config = dict(
    num_hidden_layers=16,
    hidden_size=320,
    vocab_size=4096,
    parallel_block=False,
    init_std_o=0.0,
    init_std_down=0.0,
    optimizer='muon_variant',
    lr_mult_up=1.37,
    warmup_steps=200,
    schedule='cos',
    max_seq_len=384,
    train_tokens=420900000,
    dataset='wikipedia_en',
)
Each number is 500 + 50 x the weight over its row's rms, rounded and kept within 0 to 999. Layers, rows and columns count from 0. Numbers have three digits each. The size before them is the row's rms in percent of the matrix's.

# layer 6 attention query, 320x320, rms 0.0644, rows 238-255, columns 128-191
090:475603599453468521576510475517465432546446502500565417467512447526575466485563496589578499606449519474510494488517570513576389490479447453447461492555539546571540468499534491453478446475497458
090:475578450494510428436473502482464451495504522510436549516505465492500561476501535592385570484465475530541519490446331450527438529461487639544551538474483518589490464522490457442464499489545532
088:557503586454462455443508480505510571564452532522594474447544514476402507633566543506490379502436572454471554460444533533553465550550569506467502468482533460459507476496485521470487430466536557
089:538548545513512524506565462523568581572506528419449501491502521453436400506428534543488517483601500467463521510550445498541491424477520411468449540489451363547529462425513545452526542411475522
090:487553523535586522446449546499587493473522479555523388487466509570542618483464470316421442494488534506475497543559554485453536385480522595423456592574504462447477511439479438531479505522548534
087:489478591418491549496608534479521582508507432366659474473540518467432544519553538525536570510464503484480527512576483474526395481480387517497449570441513536490425507541452453544483478533569452
089:517531466511522494598502420481520560493500488533431541437495498482469447546490508530465540513423454520609488488430566540466528458491466503604525592407506446492538471407523583482441521436424430
089:540555549491467509480509444477500555429559452488437500538492524509573521470425426424377536549550493478591518407494424498478469602555570467547555528611494407498523510656462476412590543509458448
093:555512457541492476481527548426550514540541444489516569460527509430472652542498466542476442531540486621466530483470542479509600511472477519485459472407541511531472517432513511538495549500454569
090:553545479491497521477515561566486563543431437596485429521460396492503443427486465468680514517495425493434511550464501466532521439466503437502509546558498443581501581491463424453522566484458618
094:520558422458478491477448532619449475534449530501499500586555457534423597393490517469563543511572599487522454519498474533503483558588503507581394483495572483490435537476481444540461404495467503
088:567587381517523475426509571414482559465466531549612520498461515543502529536481597630426408479502461522368509428427406544552418506532502542491502518521533529465577524423509457481525486543525513
090:523549376530484507562467383423480496556481496516468456497499472473534542430528489554491551469454484579488464569490514475545537552497453462469539516559559542478588623549450506535521521497558564
088:500512493533471449408549442567475432504483513468464482535582529460530529500417507482457551501542442504435515494462494535514515510488624494563582499391472504563568472540493430550504464520489491
091:506494527542530485478537541509433479504477444467448469473493502514525435544430412431585467523497536486421515443533492517429561558487484551583436500506506454509482428616512570495495622561523557
091:502414558540513493487519510498574410464442520497478444545540447542501530425511388536479433557489541438497512475520482550494534520505503549549472432528439468466502498569547435394462536504494488
087:548492469557478461569517487536444377516568477537500456565513480410504589513646495557616515483507490475554515485558419478457513509432475511508544585472507485500470537511548545516473528539521547
087:454370594640473429596562426570507507464520496509573527527465474477415529548497464532575514492498527510495492491426557479535492500395569605531496453458473464411551517465496453523459564535467477
# layer 6 attention key, 320x320, rms 0.0626, rows 238-255, columns 128-191
088:585475495389469583556503437428506527452532488525395482532447562540529484508516484507553414490517546531514504462479445478594525572416486456565430343453550573485516518549474507529507571575542527
087:395494474468465492485513578501467530537550504549495495499478505495506488468530522466422552480495499479478516512596563520532586567555461461462463568406549468506515539429481534440383536503476500
084:552533490451535464520377442538518594523518471426456485535462531491480506419513432482543510511508513579402562496458369460426474571466456403505443457523508515567497511423510499513483489527533508
089:574537431515505506439547442574500411566557439447449503465471464506540513419440562560501478544575442518438488585492484481515552473474479588510492546553433459495520505506480455568569492400482434
092:514525572397501403534464578519518582499560495564445522438542569427433464516528446519461535492557553410495467594478554556509533490493534520487498466532497502459473479491440554449512506482460441
089:587512478425493548520459525496487564544553616458528580553477484483475518445588483495489592433550498538556586459508498569478436523519485554476570548440474414487542469525548387451569508504507467
092:590511448588446527548502413441502563446419420571483486500446520465558463508504586550517481558547532485432502587510513472543456418458449477446505528483565495516590580544509584562481525445426499
099:304461518482524516466549399515514409482533537505512500543560572486469475527574542486401518405464513466536496550607457400540497450459534510560427448425445464522529503558469592484451513521484499
092:511520563550471518472494579381487482482496452539535520512486489518460628518430444575431509544505500524570523496551516480437450525495548596513500521514509477434603543517548416531448487575508489
088:504501547536469482420537449446483578439513454483485610527529542482483476489473549489526537549549480487433560492481544450486510516453645484470459543414371369468473531469535527551535526446471444
090:524448500360482421575488491474574535545524476507556502449502461448540512501475586522423522496452491562426446445501548554532463552526651502518563479561493523459481493431519468598443535573511463
089:579441500516527486553536491463499494508579525426519600430510463497481625484588484503560532485508546517578569442469477435467536454480452514531502451492507576477484507460523486504451503606481566
084:593458473488507559495536545475475471426454538528514483423529552546569453517526486468455513474484497547470445530555469450475508488500329533455487410483540521450418501524534576561498537536535463
085:507513524483489411409515533468515562515405496498544526498587453549474545506483583476611494526440455436485514474480487459432443525588499494502521454541507575555547573513489514520508452513469462
090:544513489454470481495526535442473554413555488565434567496455510545515558482427434530595490472521487527444533408492475455438569468437449461516503532455494485473499551460529426521590479529523476
090:435445488469443454485469518532489460514544552519429447475545487473554538514438436489587472493412491483481538442505421461527444388407506602577487570453601494407542545514471491560458480525511536
085:450458465519505561524518522533490550509476570582420435517503466472514521457446471505549449472478494461490415595549482446502496520504526499426608522468521616523553488483476454525548524447468454
089:442476464523505455538546457471563526529494568508531434501517500543595458606518550568525512467426518540412434512522555536478515618533587523503552496499501456492483481605488451504471444407556415
# layer 6 attention value, 320x320, rms 0.0475, rows 192-223, columns 128-191
087:470555508511518482490499448417545487504529484539498543521456531607391509520473520348529496529504511507534483506491450482470509454495447496538598480489494531490505494544501603518511402425439593
094:580435513461491517590481547489503343483540467519431426479451495597568495494502470544504425541526481579464572527502455527511458393482396480505517562590488485537477353418483471497477521540402417
090:501459444484497531465521551533443523504528502503540360492547541435537426483491527488535470592649442610422507541529529503561543415514414480479510399476515498574494377571615428512479513453514472
090:468481519502539521542491550515490496505541523487465429523423500572507490457535464488553438459588481542501476529500365478435545584536477500532514500503485523528525490463544545479482449528592526
095:474574598565497545517476555504495580496541489443454532540471494455456525502522479396426467557457490468315452472553551481387503509493623443487534484449497469569478525467548627544463472478533543
093:567416554478493480421593593578490526483519426565539471482539520429594489430492523403413610495505532435471536439536579503498447415527517495481500425445490454566514530390502420441497499478470531
093:538536573554478507485509565513469502531534518471576624503559450603527503559518461504468516432413433555543515518531478529452463493493360470496423496409462496501501575511447587530462434529464593
090:480484503525528537473574454524540500586435507541539493503358515483447461524520510368541475524370538485496510490503425508404436432517482487532387545482515465500503482525546443606472453435414496
098:546543573511454445463467448488502508511423456498426506522417417487528570505463479481550517465551522569511445448511584511426513538517445528486620510465479506587480418440472514560532438492579601
091:522472621432516473521473500454410554503477484429554405523605514549518434410462466548456465553640447483548528480449492432531373430514562494541504545419560472532528558564508448433463470575461496
091:559579457508442551471462549518496547482518602512508322586527597388528547463495560484443418395591500498498508486471592477501500390484515490474559557470482459488582516461364514439472465566400485
100:588575450429499462428544450471541558509549546565566499460583503613487527511472511544514521543521486503514466490497444483530561538556440473570454391541453453506441491581507566571453570474569476
090:576527361474485444535468460396475433518532451513465503546442508460560595523516463522393543584575470503534537531504585485621562486483448506477536449492509513518524480460541470535516440543649546
087:492494507473475571500520522577556423508452482487414530523541550429460487485467438476494521468508482492565489528533390527494500483480474521540619495509497496535469586550536503584462452506532494
082:459545536546485484479514556486456518543509483481421466490508469450481454500501471484477446466482540483393506486445540492426403531530587491491501492569532532537467468414550528627455443467568582
096:454436458508493502583494452505490575517507478458421598495550494393490476586528490456462510524483490502446505501500482518551511476491450467510521496396490524532471560513521456381494552458503441
096:500431536460464499414508429473505402489515522429466453499535524650496520525459434511508562491532519451438505528542554549498497488477446396506538452478480501507503475428521574589472457469591519
087:443429504519511536495551492455477451512540573445567602504520515318471474473515448542585539585513533534506495483412480495531526478487483507499424493515504508616538529476554520499545505505556572
085:510474557559474515499442449489509412556511508490453456491562508580468507359488543563620405448414536497492513567555485468495531510453483439427445562533473476565507557470515586541451497462560506
089:555522525502550486443464425528529543502457395541565323485684469586513492400521493513446507525569563485605537538621546497494443399528418469532522540546467532380585587431485594457479574533472464
094:493587697530458499530495517527568431517526458533550518509436512393531479579494436485466476494593470481546425490421530433434504456514446511443537526437580455538472459442553517514488507555420545
090:452599543523485480584428516549522491548465417465508552496486498362516522504469502523497510596502469562462478435541405510534544447511464484443607523473482394491562543469470457491482628478450582
088:410529511564492513593505527416451437516555483534444546463554481608506499411552494478447424443521492532552532367539425441508518543550458572502533463456501454562489470369495362516500580594525402
087:532415545490472492493564446550472538502605491367415439461603506599520576510448459566464500492494556508343504508453346575455495536507484426487596506428504522636479485511535501485462503490547528
092:416413489578514510505524437503548536474459453495454496527460578467495455534507561446454657456523555484466489460531436505392579523450490532432615488351432502528427382602535422479484554476442515
094:485508506436505525416456442545401558488513565424616489511540452442502553521477517498495496425537529522516400541503435520476488509447521483576447577478490587566469558445542459509447510511504458
096:517507434456496511495480416543527490457521461455475559471459460498467542448411487463604592552533498446496476505494522481544466465522484574548599522428450495542519536566553501454520519484415489
086:515543582439459476484471503487532492489534467632466584476589559600521535498474494421549599426588523468466493487558489489458518395513514486494483497538544519445495540394504516537532521449473556
094:465600551542454480494553396496507559458480511447494637554451479474498532556541557439467521500461402499489499482476511516478495473533523426517541485374444470490379515464468535583490449521558465
090:500444447522454473551475524496430497472518533483579502543513472571450532351445448478580601461588484575488491500479568491485491582536562487529551466475477444479509435446513507641492503590512603
097:467513404481527459514583441547506493467530572575539479521543562490421516502465437447559552525542530481480464522527495500604499472521591558477507410509480529542505544524480451495466526486449477
097:516566536511453470487473437486474548475539531520476579485523536444480441563474579420583529505415489507519498499484490473532543557490545431419567488576508505474484576513464417521477473522526620
# layer 6 attention output (transposed), 320x320, rms 0.0398, rows 192-223, columns 128-191
084:480362509539520523503351589507443503472500492386464439461564566478545578493459469605532530494496519516528508541508559491521465492520556514405443501460493443466559514477490444507446501579554508
077:510489534522484428457579434526471569391449427465459546499464447422550546497542571612496514507515503441495494520458501565413492515535584486565516507448537561518546575520513502497462455473504572
089:556485478557491560527404498510437510455509490480493609509411444551462532559481460484497470450344567456508480517489521524566521443493540525482502506482478641552483582586488578482531436416477595
096:494538522450435497511509492544516494380520506441443531509484509484576433527437552477479494528491505447472514547490522509583521406481485475525507429570419485491500560598450522466477433397449556
089:497563387431599494481468521434527499524545476471445440504516440476550475467479601465521502517553557534542484452430574550483495447516469534453491573580490475536501487500496489379444419606536542
092:457408527477528519489486442491526376491483465448540478476527507440434602554536612523487443574433447564496528549515488478519522556469570535478554517485518470490587507454487553493525540532516526
086:597478453535431549536543512539463473446442588531436456558520567417393481530569532507499610504653483486483422513471525415429536542561480515508432523505472418514577488555460555547569563498515477
089:513534514485461374469477549427407537493530563543610524549474405518490535485424407537491417439569430545456485453464518513517542506506516493458506422458502477578528525586451401419418491491533415
086:472528553482523470500594563596536443488522565477422550520558549511485462428580551475462490440531516517529539505586444548507480480396503539508485582552489525449566495556550512440482565470439507
092:530488476435461572555528521567482462595500483515501501502551358423481564522525612506580552503469509502430560502516515529488434605497445363564534532393517441527531440414442552514465464442472494
093:415465540574482532497502458432542486462467481499416665514607516528505500494378415476505539535376557534440411408585487593439430490459532474483390552513525463494514430475597538600503503462519563
094:556550472510580476569579563428530497424466522496478522468471486475517367506500464485377440428561481500509520564482450506555421439472549571464398581483517445489462477529571477429533480474463522
090:492460595517549501417542450582536526517510480470480534436473469493496391521507498492590491562441421477426470463485461524446479504481500460604461601441503439453485380546511537398479515441455485
085:544550454500497472472500461499550450412480522451540415543545549549504549494480571439409435477560430540531534525467517501398468478501493431521526451558438478516593539501466589521568448441409451
085:472441502426512454490524474448478492575480516475456522491526496405571532450461579432481502576442435386487557575554511470479463389555453465462545507508545440441453459535559489394652481490571480
094:454546516534472494512494474442469457430520492510569517423565474597469508486526516552539525537501519552483551435464523495455478490522526441394452493604555483479532478475505509486421476536407614
096:501615525536448492505478606410484540516473570611393560430507500421470404421594555483362432467530495526541511470428457491470552466543453497568566578565549564546618421526440461387501462485452572
087:546481484507465516487437525545543560546492520448587433508576535567465520427522516534545549529490482481540524590447561510487465536499645428408540444365394462442495506495478588475498489558495557
084:526551466458538532444584509503520560505460485466528556516505564490491518503516491451485482502573466475488509481565484510453315395454391531516499455567539511498551433443528460485518467509466568
087:496519589514465574441439526458533552500540507464527564567527509480503507501548587480559466449486556527477484509486548515461536501470478529532502478443496501554511521498574455549503511510453471
093:528418524473399555441384557488502586642548512484447431472605475512536587545449485520519535544543536554438539549513589608523440484571490471493449484414446492519526559512529541436458421413499477
087:604382503448474518519587456416490509488585604389489447515489452514507479573493594553550484455534490466547471533527580544458462491558547491533457502566429555537434498530575493492525468514542458
092:576551529606570505573541402606494554490496477557457440565494444368533414595435526545588435535465470498546508579512528484521398562442482474559581495493441486462548508535539505581519503438425592
083:539582476483498526542526406498576536495471503501475467496413469430470419514461525455460506515480442480443584536569653473430398569473467452494469464523451483509656439534442517528508449538347552
089:547436494479496425569517505549499422530468469460501492486524526497383500644507485535503465607528465587544448541502502539447513377506442407445389474602453419502551522540549462509471463530439491
090:543483512534486488584469428510606407477535582558511535539498531433431476459518498458473453496522571465568534380534500458517396483447469580473398528523515364525508537489521525516521458484491509
093:457449439565537493530525518450523432491528589508487503470497547514488530574516520437485457435465546533558492455472466584459626471475411481484435505546579541521475481488421585532475556577495498
081:504550532556402560480553448614537483478583477533493514504493452471494504448518382492419520554518602492525510492433459464523457541481499460501456486509569458454508581537465460453511594573529444
095:458477560414531489523482568423535465484534547555468406458596530520561526529495408541464473560477500520528537568484482539493535505442467527469483510401454451514515457417426508432414496455469562
088:568556512479418556462530535555451465461474443471499584495441414446503541566578527480575502547463530431507593510539541446508404563500527435523544541482453564467555454477527548422524538354531542
094:463537598601450500422489513492540535499494408560497503543527476505521500580548431466437513481484530541501480452500547431641490550491527475546493590468528567534508466563465545480469532486463468
093:531551494542506449494648486598520467548528476494527463523506517570507494576437359534552560476574425503548528490623541536571466500567504610537596566408489546587468462507566475471412451432500388